python train.py --head_dim=128 --norm="rmsnorm" --rope_fraction=0.5 --tie_word_embeddings=false --parallel_block=false --beta2=0.98 --final_lr_fraction=0.0 --batch_tokens=32768 --doc_mask=true --dataset="wikipedia_en"
Each number is 128 + 32 x the weight over its row's rms, rounded and kept within 0 to 255. Layers, rows and columns count from 0. The size above them is the row's rms in percent of the matrix's.

# layer 8 attention value, 384x384, rms 0.0469, rows 345-371, columns 128-255
size [133 116 126 127 133 118 136 122 131 113 121 114 101 133  92 123 125 135 113 106 125 125 107 123 106 116 122]
[[151 106 127 116 173 121 146 132 167 157 189 116 141  94 161 109  97 158 130 105 165 175 145 124 107  91 182  86 139 131 118 176 143 114 118  72 157 149  99  80  83 114 135 104 139 110 138 170 193 132 153  91 101 100 120 165 198 130 164 124  82 150 156 127 168  86  82 130 106 124 104 126 130 164 113 149 116 144  82 164 118 142 148  73 107 155 159  87 182 160 134 162 121 122 130 154 140 164 111 103 141 168  72 172 177 161 139 110 179 184 118 160 107 141 156  90 124 175 148 155 177 162  62 120 148 140 126 148]
 [105  74 108  99 171 100 172 170 146 109 108 129 154 140 130 147 124 102 171 123 156  76  77 169  99 138 115 105 124 119 127 133 157 169  77 136 107 158 141 132 111 151 139 137 177 171  84 188 113 101 134 153  80 137  97 136 105 149 132 205 131 170 154  50 123 126 155 192 134 146  72 123 118 124  84 100  67  71 142 147  86 128 165  61 154 134  99 119 145 147 160 196  85 131  32 115 130  99 117 181 113 183 172  87 130 137 121 174 109 178  98 125 155 137 142 125 119  82 137 127 140 159 138  88  99 109 130 176]
 [111 112  99  76 151 144 180 148 156 134 153 110 152 104 128 124 116 110 144 130 129 107 150 150 105  38 127 125  80 128 109 130 140 122  61  85 129 156 131 126  79 150 121 155 191 138  98 178 100 124  93 114  89 132 120 183 103 157 130 144 107 129 198 137 116 136 123 160 127 115 103 182  94 136 118 147  50 127 121  79 136 135 141 150 120 160  99 106 168 179 145 147  92 196 108 129 130 153  78 189 180  60 153 166  84 163  94 176 119 205 142 131 152 108 135 153 134  92  96 144 165 122  81  95  96 103 122 100]
 [117 189 156 168 120  90  69 178 132 140  92 107 128 163 125  63 168 163 126 138 159  65 117 171 109  86  96 151 113 109 150  94 110 119 148  82 128 150 122 127  65  88 102  68 150 102 114 131 174 100 186 158 126 125 191  83 142 124 173 154  79 125 129  64 153 118 181 107 138 134 125 161 133 198 124 103  77 108 144 154 129 179  91 158 112 148 167  90  77  99 112 180 116 177  89  65  96 124 174  95 102 193 153  94  92  89 119 127 131 147  70 187  85 129 153 114 148 117 149 138 109 124 126 108 156 198 103 119]
 [ 85 107 109 128 172  81 150 131 109  91 108 119 121  94 144 153 172 116 121 103 124  79  87 160 149  99  86  99 122 139  92 109 126 128  89 152 124 148 145 116  92 111 142 103 158 152 189  92 133 140 130 153 145  92 141 203 181 156  49 137 138 132 154 132 122 137 123 149  68 118 118 189 101 160 151 116  73 113  83  73 112  88 150  88  88 126 161 156 133 182 145  68 121 160  88 149  97  65 150 187 105  95  55 163 105  75 119 142  94 116 104 110 167 138  78  69 113 104 128  97 197 136 146 100 113 123 116  92]
 [112  85  81 163 179 106 126 143 146 149 169 135 116 145 102  95 124 153 181  86 145  60  64 100  62  72 106 116 141 162 160 107 148 112  84  77  75 118  74 129 119 137 100  65 190 203  75 168 126 147  91 129 138 115 116 140  98 169 119 193 186 136 128  76  95 178 142 141 105 100 132  90 159 124 154 117 114  86 144 176  60 154 104  84 104 127 114 134 118 116 155 137 132 153  78 124 151 122  98 139  98 116 123  71 111 135 178 108  85 119  96 153 160 131 182 121 123  44 145 152 128  88 152  94 153 127 105 140]
 [157 152 128 167 125 125 100 165 118 180 145 100  44 201 124 163 131 115 137 144 101 128 119  97 102 147 127 149  79 129 128 128 155  64 185 154 113 112  71 102 103 114 143 138 131 143 155 107 135 150 185  83 213 152  91 134 154 166 131  77 153 168  70 116 153 180 154 149 148  99 127 107 191 136 186 142 144 139 168 166  84 116 157 148 139 141 128 134 107 101 109 109 128 190 149  93 171 205 129 123 127 105 133  80  66 113 185 120 129 144 134 118 155  97 165 116 147 151 150 119 111  97  90 138 216 122 104  91]
 [166 105 137 122  98 143 175 106  96 147 144 147 104 149 165 150 137  76 159 106  94  85 167 129 150 216 140 109 121 126 106 166  95 108 142 161 140 216 112 151 152 164 169 142  43 102  70 146 125 131 130 107 141 113 128  85 122 159 175 109 106 148 111 122 181 152 123 129 151 152 130  75  77 108 164 159 137 172 199 197 134 131 161 133 139 103 166 127 179 143 115  96  98 105 113 104 132 198 138 107 103 210 131 131 134 182 141 126 171 141 123 104  89  86 117 178 160 155 115 126 141  65 152 134 150 143  84 187]
 [142  98  99 187 138 166 119 165 143 156 115 108 131 134 121 129 187 107 106 104 136 103 159  84 133 135 167 109 139 107 145 125  88 100 152 147  94 167 125 140  82 107 167  84  78 124  74 103 102 126 118 126 112 110 161 136 119 114 109 143 124 129 147 166  76 191 126 147 131 157 186 106  71  93 155 126 135 118 135 125 128 152  73  90 145  82 177 131 145 175 175  94 171 191 127 195 160 147 164 145 116 138 167 134 164 139 139 142 110 157 114  81 136 170  86 160  97  59 157 171 140 136 136 110 158 131 145  97]
 [132 109 154 111 130  76 138  87  89 146 146 132  72 130 141 114 115 120 101 164 106  77  98  93 167 121 111 119 134 151  85 139 115 130 163 165 138  85 117 204 139 143 140 130 140 142 170 145 177 128  87 148 122 141  61 168 168  84 128 173  81 138 154 151 123 131  76 115  79 135 182 166  92  95  97 143 139 117 142 128 139 148  91  79 153 144 197 143 112  96 196 139 145  92  96 124 106 127 128 146 110  68  88 129 103 134 180 100 145 112 185  78 140 133  89  91 128 123 123 102 138 163  92 164  83  83 110 106]
 [152 154 170 112  75 132  77  73 156  58 101 149 107  97 181  82 157 164  53 133  90 171 104  85 157 111 138 172 116 147 159 178 105 170 100 108 135 138 134 163 117 124  88 142 108 104 129 140 104 138 110 189  80 118 122 151 116  93  93 123 109 137 163 175 211 102 131 144 195 177 122 188 110 172 100  83 132 111 121  88 174 119 129  96 128 166 127  97 165 144 155 128 120 136 122 158 149 119 107 124 116 151 152 127 150 140  67 115  68 109 145 124 191 159 121 139 122 123 177 177 108 151 101 148  62 137 143  93]
 [173 153 202 168  33  97 147 179 136 212  59 110 152 166 158 128 154  95 104  91 166 148 150 136 157 158 119 157 147  76 137 166 101 122  97 128 130 118 139 146  88 141  93 107 152 143 127 119 143 103 109 208 163 117 168  76  75 142 120 172  78 127 153 104 135 149 134 151 163 125 161 108 127 100 105  98 106 129 179 179 102 131  75 116  97 117 159 147  93 143 111 137  81 200 126  66 131 107 129 134 126 134 108 147 144 115 159 190  87 128 126  95 150 175 119 133 112 115  79 100 204 154 126 150 102 137 116 137]
 [179 123  92 167 122 117  98 171 150 121 107 140 103 171 161 135  96  98  80 138 129 139 136 114 155  97  98 112  82  86 112 121 134  69 129 158 113 162  74  95 140  56 135 131 144  90 183  56 151 178  88 157 149 126  94 104 168 155 139 105 135  70 108 111 118 154 128 116  91 100 177 134 128 163 147 150 113  95 101 155  99 189 175  62 164  94 151 120 108 138 128 128 166 158 101  94 161 135  79 132 117  93 126 115 151 113  95 126 137  82 138 104 188 170  82 101  95 131 105  86 162 166  57 132 127 120 112 132]
 [ 99 124 143 103 188  98 157 149  77 133 100 141 130 117 169 128 134 151 119 128 129  86 146 158 108 101 174 162 178 135 140  49 188 132 114 108 121 137 144 124  80 146 106  95 216 127 128 173 108 201  96  99 106 126 126 144 130 173 125 180 123 110 126  87 102  83 145 129 169  97 145  92 101 205  65 115 145  89 157  67 102 130 139 201 126 192 158 111 122  79 172 131 109 142 122 181 157 127 126 145 139 178 135  73 142  95 103 115 108 142 128 169 155 143 167 117 118 113 142 141 112 199 126  90 155 165 196 115]
 [ 88 129 121 130 154  92 131 168 150  94 131  95  93  70 141  96 104 123 142 123  66  86 102 114 150 120 150 113 148 193 138 121 170 119 104 102  80 116 108 110  58 100 104  93 110 134 162 133  99 151 157 120  65 104  96 181 143 121 107 131 108 113 156 160 125 171 108  93 149 146 124 139  90 101 107 141 133 112 162  97 207 153 159 123 146 143 199 124 116 109 182  91 104 150 152 149 142  69 152 149 105 176 113 156  95 105 121  77 141 157 100 149 155 107  68 117 114 126 103 147  53 137 151 156 162  76 106  90]
 [108 144 112 150 120  73  27 158  77  73 106 115  94 155 101  92 147  84  58  77  92 123 100  88 163 127  85 134  99 150 110 104 125 139 161 155 165 150 142 180  80 103 144 152 111 125 133  94 159 171 172 177 155 130 122 154 167 152  78 184 111  90 171 123  65 163  89 133  85 159 142 138  97 154 111 131 117 119 126  63 105 138 116 124 165 128 162  94 103 108 157 149 168 171 100 189 143  93 155 154  90 104 137  95 158  86 105 112 114 135 187 136 168 130  82 113 168  53 142 121  96 135 184 122 150 165 122 134]
 [101 103 148 138  88 138 119 108 140 120 127 143  93 128 124 138 138  93 105 135 142 152 116 128 169 121 111  97 118 120  46  96 127 158  72 132 127 105 158 129 109 137 123 150  78 115 118 171 108 139 130 119 146 123 145 133 156  83 159  89 114  99 144 158 132 145 162  91 113 134 157 115  90  76 121  63 119 138 139 129 136 114 130 147 142 101 177 135 170 118 107 107 108 112 108 161 103 201 168 120  85 191 101 174 100  97 148 128 212 116 142 106 190  85 106 138 140 141 132 139  86 172 126 115  93 155 110 162]
 [111 164 148 110 133  98 101 117 132 132 138 132 157 161 107  95  98 152  91 104 116 137  93  73 118 159 135 125  95 128 110 112 150 142 131 144 124  87 118 160 134 123 162 135 165 148 112 139 160  98  71 103 146 123  84  96 107  67 142 147 157 113 119 126 103  49 112 150 164  96  70 172 113  80 115 113 125 129 133 146 122 107 108 140  95  95 182  59 140  43 170 150 113 153 107 143 111 126  73 149  45  39 146 120 145  85 187 153 124 137 148 140 136 104 155 102 163 107 165 186 128 149 178  98 193 164 111 131]
 [110 143 139 153 130  95 147 160 206 112 161 158  73 147  60 141 101 117 131 104 132  87  84 116 146 108 128 143 139  94 139 102 115  93 109  87 101 136 115 149 110 122 110  47 132 102 164 138  88 143 187  82 105 104 155 191 120 120  98 136 190  98 147 164 111 141  95 166  95  99  98 113 117 173 123 107 142 124 107 147 120 124 144  90 148  78 142 130  83 119 176 151 107 103  92 143 157 112  97 191 127 133 151  86  96 133 107 197 101  93 102 115 146 143 108 148 171 117 152 143  45  85 161  91 142 122 169 139]
 [106 133 146 162 164 105  98 116 147 126 127  84 119 104 125 137 167 102 107  98  92  92 109 115 165  84 121 166 171 140  99 114 158 155 156 132  99 109 157 122  71 152  98 101 146 159 212 121 134 194 126 166  92 133 165 146 129 180 101 121  90 110 141 115 144 147 134 123 104  85 141 120  90 205  96  88 122  89 106  80 131  90 101 161 129  68 192 177 123  79 137 128 180 153  87 128 108  58 124 128 117  97 120 117 134 156  98 115 102 106 132 161 133 115 105  75 170 134 171 101  74 156 160 129  90 125 166 104]
 [134 134 120  79 105 140  74 120 142 139 107 129 103 168  87 158 164 143 147 166 141 148 114  93 128  86  94 175 135 116 133 133 143 161 114  95 120 128  91 127 105  83 149 138 130 141 156  93  80  92 213 191 143 152 139 139 125 146 107 124 117  98 111 125 119 140  91 122 119  89 165 151 156 133 127 144 135 146  97  76 150 112 105 108 157 135 127 180 102 126 203 160 177 158 164 145 128 124  76 148 137  31 154 119 112 161 113 168 143 151  86 167 132 165  75 118 113 100 124 124 134 115 131 180  94  77 103 157]
 [131 144 149  99  90  99  40 100 121  62 131 124 100 133 149  93 114 120 109 140 137 185 146 118 143 132 149  95 136 115  74 120 122 157 153 122 151 147 135 114 144 103 133 129  54  88 128  98 130 147 151 133 121 106  79 104 219  98 129 128 142 137 145 166 151  44 124 115 138 135 102 206  71 121 181 133 129 133 137 149 149 113 122 111 140 147 161  69 173 109 128 174  88  77 174 137 150 114 124  68 142 113 120 184 133 122 144 117 184 156 140 122 119 157 163 107 142 196 113 140 149 112 145 153 122 136 143 145]
 [139 138 147 114  63  97 128  75  64 162 113  99 182 199 112 147 112 150 120 160 105 189 175  86 149 140 159 137 189 120  81 143 111  71 116 146 137 181  97 166 135 124 163 190 154 111 145 191 123 100 133  93  92 146 149  82 101 112 151 170 117 114  94  86 137  88 157 109 190 185 156  93 152 108 105  98 163 113 176 108 165  94 124 172 118 162  92 141 116 110  72 179 149 120 130 111 140 178 111 128 169 172 143 118 116 139 156 130 107 113 156 102 130 100 187 169 109 201 126 123 102 143 142  86 104 138 187 168]
 [165 123 140  85 105  92 118 170 100 164 136 149 114 145 187 152 128  96 109 137 110 137 139 118 137 192 179 120 139 113 172 129 137 126 151 185 117 180 105  98 153 132 157 106  78 156  91  80 136 109 138 135 147 146  60 146 135 157 151  78 162 195 109 143 138  90 105 132 138 156  97 137 164 109 141 173 148 143 139 162  94 143 163  96 155  78 176 150  94  85 112 122 124  98  74  98 189 145 136  92 132 124 117 130  90 114 145 190 169 138 137  70  77 135 168 129 122  70  81 137 140  81  79 148  67  97 132 170]
 [124 172 113  99 130 133 116 117 142  63  70 122 103 106 171 154 142 111 146 100 107  87 140 108 168 159 121 111 155 102 123 121 119 106 138 171 129 144 147 189 147 121 146 130 166 118 161 123 157 127 149 187 160 167 143  85  94 156 122 119 153 106 132 118 128 123 170  86 190  91 135  81 162 180 173 177 150 139 166 127 172 126 150 122 112 144 144 133 162 156  69 112 128  86  84 151 135 138 181 102 151 176 131 174 151  84 120 141 136  70 134 128 126 145 113 183 165 115 131  66 111 130 176 143 184 133 120 140]
 [ 99 134 105 138 142 168  86 150 124 134 154 142 130 127 149  74 184 190 124 146 160  86 105  88 131  44 117  92 128 162 102  64 125 133 152 156  83 112 160 112 101 160  98 147 100  61 136 126 137 109 164 146 109 147 149 131 123  91 131 187  99  88 114 144 109 122 111 138 134 117 156 166 138  99 132 148  86 127 145 127 148 120  73 137  86 146 130  83  96 121 119 129 113 148 125 113 107  30 179 155  73 104 125 182 133 147 148 122 115 140 101 111 115 193 146 116 100 135 133 156 111 138 131 100 128 126 108 152]
 [128  96 104 143 137 129  87 142 141 113  85 179 132 136  89  93 131 139 133 149 117 124  87 118 143  48 116 114 126 102 100  65 142 137 122 151 129  87 178 164  73 120 125 130 116 140 121 185 149  99 100 135 128 154  81 166 119  95  97 153 214 135 111 107  90 105 167 161  93 166 125 188 135 148 130 108 104 107 165 140  87  96 113 126 177 119 177  58 151 112 163 121  64 190 128 118 111  99 118 156 116 126 160 128 119 125  96 157  99 125 115 132 155 114 177 112 155 143  62 102 114  88  85 132 117 118  94 119]]
# layer 8 attention output (transposed), 384x384, rms 0.0416, rows 345-371, columns 128-255
size [132 119 125 126 134 118 136 125 129 113 121 113 107 130  98 125 125 138 114 110 125 127 111 125 109 118 123]
[[138 133 122  97  61  90  86 153  92  89  93 133 132 101 159 191 108 140 138 164 130 160 176 161 109 160 156 151 171 107 123 168 136 116 171 181  99 150 113 161  90 156  89 150 105 147 109 152 193 121 145 127 158  86 127 152 139 152  77  97  60 132 166 146 144 115 161  68 144 158 171  94 150 116 102 178 138  76 185 133 101 137 133 201 121 103 162  84  45 210 125 139 107 130 167 143 139 164 119 148  98 143 119  88 104  88 147 124  43  76 135 180 113 118 104 161 161 120 107 106  90 147  96 122 114 122 120  98]
 [136 114 104 131 167 152 129  81 112  73 161 154  85 114 150 161 132 109 112  99 132 158 119 137 169 123 117 169 145 199 135 133 123 147  83 115 121 148 176 142 113 127 178 158 148 120 138 132 130 130 106 145  84  95 126 160 137 133 156 127 177 131  93  83 114  83 161 137 164 127 131 172 142  86  90 146 137 113  93 156 112 109 102  82  99 135 113 186  29 123 136 102 159 106 121 150  99  63 148 126 168 101 125 116 119 144 120 138  74 103 125 102 119 128 121 127 122 136 137 125 132 164 107  36 133 135 130 130]
 [160 138 122 110  97 156 105  91 111  74 137  84 109 136  93 142 114  75 115 193 110  91  75 111 116 156  88 193 134 135 123 126 132 130 109 129 159 106 156 122 189 190 143 138 143 148 143 101 126 133 128 133 119 116 132 181 108 101 155 126 130 128  76  96 121 115 115 109 122 142 135 145 148  87 123 179  93 158 177 159 131  99 120 167 115 166 101 145  91 135 130  83 173  98 152 102  65 131 116 174 165 141 169 115 151 112 124 126  41  66 109  77 183 174 127 156 146 176 123 114 128 160 112  77 151 169 181  84]
 [ 64 144 209 123 161 124 128 197 108 183  86 161  80 102 126  60 198 111  94  82 100 112 115 167 128 186  76 158 179 157 141 180 147 150 111  80 144 133 112 157 156 140 124 121 117 117 157 136 147 103 131 191 109 143  99 102 170  77 168  89 133 144 151 148 165 116 146 117 194 122 118 141 134 142  98 136 121 134 118 131  98 126 105 125 115 115 134  83  87 119 177 119 147 145 141 119 204  78 113 110  89 113 131 142 133  85 146 135 116 150 189 139 102  84 151 107 171 114 149 112  80  72 111 108  55 152 143 145]
 [123 102 133 112 116 184  85 143  94 100 178  88 101  76 108 137 116 120  98 118  81 101 119 151 166 118 100 171  96 169 101 126 131 186 145  79 119 104 141  68 122 117 186 110 155 128 150 128 104  98 162 139 116 132 139 152  58 139 111 153  98  93  59 128 107 124 101 156 109 102 172 142 137  87 137 131 110  97 149  96 102 152 120 131 135 153 111 116 119 119 116  85 182 169 133  94  77  79 166  80 171  95 142 161 153 159 126  99  89 135  80 139 136 165 102 131 183 101 187 119 130 166 124  84 141 151 159 112]
 [153 111 156 128 184 142 123 126 151  68 176 115  59  84 122 138 122 118 159  88 144 112 109 184 145 162 111 166 115 192  95  63 165 124 117 116 132 177 123 181 136 132 168 131 142 164 132 136 192 148 124 100  69 100 131 150 116 173 120 118 184 138 130  57 130  81 152 162 202 104 104 151 149  85 121 125 154  73 111 180  94 124  95 116 115 166 125 128  82 136 142  88 106 136 112 139  88 124 181 103 158 113 140 112 108 127  75 118 111 130  87 104 136  90 126 119 147 119 159 135  77 117 116  84 165 126 140  86]
 [112 166 171 121 151 123  77 122 155  94 131 106  99 127 144 171 180 111 162 130 149 130  95 161  82 129  88 133  56 102 141  98 154  91 134 113 135 145 108 121 139  90  88 144 126 160 139 103 173 162 178 114 160  71 153 107  90  97 127 125 115 116 128  88 134 110 142 134 110  91 147 162 155 123 179  79 122  95 150 171 142 152  99 127 167 146 104 116 148 109 105 178  74  92  81 176 171 139 160 136  98 109  89 108 117 158  96 154 134 123  69 149 107 108 184 103 143 139  72 178  60 149 124 212 171 151 151 167]
 [130 172  98 115  93  50  99 140 136  91  82  97 165 166 129 127 131 126  95 144 174 157  90 159 126 113 184 160 157  90 158  82 139 111 149 138 102 183 149 132 129 128  89 130 193 140  57 174 138 126  93 163 177  88 123 109 128 120 122 119 169  97 125 138 155 117 186 105 174 127 146 107 137 157 104 118 142 111 107 125  98 143 128  89 105 104 160 138 123 152 115 174 107 127 110 152 140 193 133 143 106 119 135  95 131 138 111 112 135 118 107 118  78  49 168 152 108  93 124 143  91 107 121 155 145 180 105 146]
 [163 160  76 151  93  66 113 139 136 125 188  71 134  94 168  80 147 120  80 139 143 105 116 110 127 131 144 185 174 115 124 124 130 193 173 124 125 169 145 161 109 118  95 142 116 100  92 109 134  74  86 135 145  89 160 131 117 175 155 166 214 154 124 140 115 117 166 118 132 117 116 126 104 124 174 118 120 101  60 140  71 151  85  86 129 152 160 143 115 117 147 136 108 178 132 155 115 126 197  92 108 143 154  64 124 124 134 112 141 138 129 163 104  83 159  93 161  93 212 167  95 158 116 122 158 136 124 119]
 [156 151  87 124 134 148  94  60 111 127 133  82  99 170 103  96 106  85 127 145  67 147 123 151 164 152 114 164 144 142 129 110 131 186 179 138 113 105 174 157 119 128 135 131 138 133 146  99  77 109 113 105 154 139  91 157 143 112  98 121 114 170 115 107 151 116 105 137 109 157 108 126 155 127 120 150  92 100 134  77 159 167 122 150 125 125  96 186 160 107 120 115 179 141 183  99  46 154 190 125 169 107 136 182 154 150 115 115  72 121  61 150 129 185  32 174 127 123 123 156 120 154 121  80 176  71  94 155]
 [173 151  86 117  89 157 128  73 136 194 120 104  93 161 149 144 122 146 120 144 189 105 100  87 133 138 163 174 207 164 120 154 122 131 201 112 149  96 173 132 129 124 176 119 110  71 172  62 104  90  77 162 198 138 177 163 184 162 136 163 126 147 166 185 119 125 123 130 141 136 151 120 117  90  98 139 107 116  84  80 152 144 114 121 141 184 123 156 123 167 135  74 141 136 204  79  66  97 131 108 157 106 179  96 162 116 130 150 154 114 149 163 172 206  91 172 146 162 119 156 173 136 101  75  64 147 137 141]
 [181 130 137 184  67 145 146 182 141 134  97 111 142 128 165 115 162 102  74 112 107 121  89 137 107 148  92 173 135 166 144  94 108 167  63  77 104 110 185 143 105 138 160 143 112 137 135 152  98 152 133 182 160 172 112 106 103 110 134 161 145 106 140 142 125 105 128 113 128  91 151 149  93 130  97 152 100 151 134 137 127 136 149  92 157 123 160 160  77 155 121 142 159 150 143 119 182  96 145 140  94 115 113 117 120  70 117  95 134 156 210 117 127 100 166 115 132 174 181 100 105 106 105 129  69 142 111 191]
 [138 158 100 115  82 126 118 131 119 122  69 129  99 124 205 150 172 120  98 169 133 159 119 146 128 119 112 144 112 163 158 181  93 176 124 122 126 125 128  65 134 128  65 144 126 156 119 119 152 150 142 191 131 118  95  84 127 138  92 140  82 116  94 153 183 109  77 142 121  98 105 136 103 104 123 140 106 124  96 197  93 122 124  91 176  97 135 127 131 124  73 136 125 117 113  91 156 133 211 163 107 109  96 148 121 149 190 130 118  93 134 116 153  53 145 137 103 114 180 151 157 114  82 145 147 178  86 132]
 [177  91 123 121 160 176 164  80  76 127 116 160  82 145 129 124 140  91 137  99 151  54 130  99  99 176  85 171 155 113 132  81 170 103  66 129 165 107 110 109 148 140 116 154  81  91 120 150 112  86 102  49  32 179 153 107 105  72 212 123 165 138 121 113 110 110 144 116 110  97 125 163 127 145 110 102 116  63 151 146 145 108 110 118  90 119 111 163  83 110 219 164 106  80 126 129 130  67  71 146 127 124  81 157 151 157 101 130 122 140 164 128 122 130 128 154 134 138 122 120 113 102 137  69 141  83 153 137]
 [188 129 158 153 168  67 141 151 112 175 133 131 166 117 129 106  87 200 134 108 146 115 130  73 127 195 133 164 114  53  81  68 140  93 166 101 138 140 103 125 166  97 149 131 124 116 103 147 137  74  94 117 141 122 160 167 136 190 131  93 159  91  81 124  90 131 195 117 138 134 127 148 161 116 129 105 132 106 161  69 147 116 120 179 101 159 125 120 135 147 130 162 141 144 134 126 109 130 116  88 126 139 185 147  97 154  96 123 115 149  96 105 160 177 116 157 224 120 158 109  77 145 177  66 121 108 172  89]
 [111 125 140 190 115 175 145  83  84 134 138  47 129 149 111 117 143 111 139 100 179  93 128 198 114 119 142 153 142 180 108 116 114 151 200 115 178 152 131 137 109  65 150 157 108 117 121 115 139  87 180 132 146 125 131  87  96 202 143 146 163 163 137 111 102  88 108 147 158  69 142 147 137 139 135 104  72  85  35 111 133 123  47 121 158 173 137 122 145 136 169 136 136 123 144  88  98  97 203  90 105  81 142 116 170 174 118 140 149  88  99 163 145 142 151 169 124 165 166 132 101 122 154  78 106 216 168 110]
 [113 135 106 128  83 131  91 148  83  79 115 138 139 137 148 147 150 166 123 151 132 161 126 203 119 108 204  67 122 147 159 133  88  97  98 153 121 104  70  90 104 114 171 126 180 148 135 160 111 123 116 136 142 113 110  92 124 145 143 122  85  87 137 177 157  98 161  67  94  53 134 149 139  90  99 144 149 149 149  55 189 127 133 111 135 101 156  88 173 125 111 135 131 149 119  55 155 166 119  98 163 109 113 124 130 147 154 150 161 130 131 165 176 176  98 136 136 103 166 155  95 176 131 120 131 143 136  73]
 [121  91  68 125 163 159 150  96 155  95 111 104 161 136 119 138 132 130 156 110 118 135 118 205  55 139  63 136  81 179 130 115 149 120 166 134 145 108 104 148 119  72 130 179 167 143 153 142 120 147 200 121 118 103  82 130 180 101 124  83 152  82 168 137 154 130 154  81 160 120 102 193 142 106 111 129 126  89 149 119 157 127  47 184 168 105 125 126 114  84 141 105 125 156  93 127 140 103 113 123 122 105 124  84 147 141  78  84 140 115 118 147 145  93 133 195  62 163 121 130  97 126 145 129 115 213  83  81]
 [162 134 163 120 137  94  88  99 106 101 163  97 114 133 164 130 138 111 132  99 148 130 178 176 147 126 100 111 144 169 143 170 180 143 106  77 133 125 112 133 165 116 124 141 170 143 198  94 151 123 100 124 109  68 158 132 103 160 147 132 163  80  91 100 151 119 123 146 145 110  74 158 117  86 114 145  99 143 106  96 143 173  94  95 132 181 119  95 142  88 108 113  93 104 138 114 105 121 137 110 167  88 153  80 130 134 163 180  90 115 108  95 140 149  86  59 180 100 162 158  89 112 110  86 118 124 128  95]
 [162  90 138 156 128 139 103 139  98 147 156 150 121 132 103  77 118  95 132  71 124  71 148 120 122 198 123 142 111 161  75 110 149 164 156  85 133 111  41  86 105 100 124 166  94 136 142 161 158 102 121  85  70 177 110 110 114  94 135 132 119 142 120 115  88 155  82 123  96 115 154 115 130 112 163 127 103 102 129 118 136 140 176 177 139 139  59 163 170  91 149 104 192 152 139 111 130  90 120  93  95  89 129 247 104 159 136 104 136 146  92 144 114 150 124 130 155 133 162 130 118  71 176 121 129  74  83 169]
 [ 78 136  97 128  74 154  87 137 125 123 137 105 111 125 119 116 152 121 106 118  86 106 106 137 148 128  58 138 124 139 137 135 110 204 198 118 143 123  97 114 177 146  84 144  64 125 162 126 102 182 123 159  81 147  76 152 112 132  98 154 119 109 143 121 141 108  59 188  97 149 121  76  89  83 164 116 131 194 142 151  94 140 100 156 157 152 105 124 147 102 105 170 173 157 129  81 117 123 141 107 142 150 101 173 158 134 125 164 164 180 148 192 134 125 105  93 108 149 186 120 131 175 167 161 118 132 129 105]
 [ 86 155 125  78 108  99 117 170  90 132  85  90 149 137 104 152 179 148 166 170  90 176 153 129  94 104 123 127 122 157 159 195 101 135 152 186 138 138 130 133 113 126  74 170 132 109 143 139 103 145 188 210 170 124 135 111 180  83 106  71  95 116 165 179 166 112 130 120 185 168 130  97 116 114 113 140 124 160 135  98 135 133 115 173 171 101 173 117 126 152 120 141  73 100 149 109 135 141 129 157 143 141 146  78 159 146 138 187 141  93 149 140 170 111 142 163  87 107  91 117 146 142 110 155  91 187  95  93]
 [ 87 165 137 107  92 156 154 135 121  84  62 202 107 174 132 150 138 111 124 122 142 150 112 114 128 109 120 115 139 155 175 130  98 126  99 145 150 102  89  95 146 164 142 142 150 126 167 134  89 171 150 110  93 139 126  90 143 107 139 150 132  85 143  97 170 120  87 113 116 112 153 140  98 125 150 137 124 142 116 150 144 122 176 105 101 107 130 153 142  86 125 148  70 121 115 149 212 124  90 148 137 139  80 176 165 151 142 155 153 125 120 144 113 120 105 138   1 169  69 127 145  80 139 151  77 135  96 144]
 [143 186 202 109 170 109  81 119 116 114 142 126 134 126 152 153 136 115 148 175 180 168 156  91 133 116 173  98  57 110 153 137 109 160 130  64 109 131 152 153 133  82 106 131  89 151 111 120 154 131 174 177 166 100 112 165 126 109 125 146 132 165 131  92  75 108 152 141  39 169 139 104 141 100 161 136 154 121 135 134 192 133  86 134 156  89 121 139  73 155 124 170 120 133 108 175 130 139 120 160 134 142 184  57 103 133 151 110  87  93 147  88  74  89 149 104 134 151 109 171 145 188 153 169 147 119 133 165]
 [ 68 126  75 158 133 124 142 170 176 171 112 152 126 120  86  86 156 160  86  53 161 143 120 145 164 141 188 187 168 123 171 125 118 155 133 109 137 126 113  98 164 122 104  75 146  78 152 183 143 108  80 143 149 138  62 120 160 155 134 178 143 161 123 101 107  93 114 107 121  97 136 124  83 166 169 115 125 133 142 161  79 159 167  87 101 136 141 161 168 141 147 132 104 152 124 121 209 148 107 105  92 113 112 174 156 159 172 139 180 184 131 135 106  63 161 108 115 127  89  80 129  70  93 156 143 166 148 189]
 [ 79 121 145 123 134  95 157 138 133 221 174  93 132  77  98 118 159 135 144 142  84 137 120 107 110 112  70 123 163 162 105 181 124 120 148  88 145 131 107 165 102 147 101 135 116 134 136 143  94 120 175 168 146 137 144 134 132 110  99  90 133 122 127 137 130  98 100 155 230 161 104 110  90 117 141 152 129 177 184  61 116 144 116 110 112 132 182 101 154  89 153 135 187 169 137  69  88 107 149  73 128 149 197 126  96 122 100 183 142 157 121 158 146 135 110 128 115 133 166 125  76 183  91 105 141 129 112  96]
 [ 60 136  91 126 164 182  97  72 135 160 109 106  78  75 162 148 171 102 113 147 127 129 127 156 119 148 130 163 153 244  96 121 144 102 132 140 159 162 127 133 123 160 123 184 114 103 200  94  78 147 195 101 141  78 191 140 133 112 173  96 106 167 121 124  94 145 158 128 242  98 125 160 130 115 102 136 126 101 101 145  92 165  53  98 153  95 175 156  84  91  97 111 161 107 118  99  66 114 182 168 171 153 172 154 141 116  95 157 127 141 114  93 126 121 159 127 106 100 130 155 106 127 124  99 148 169 150 128]]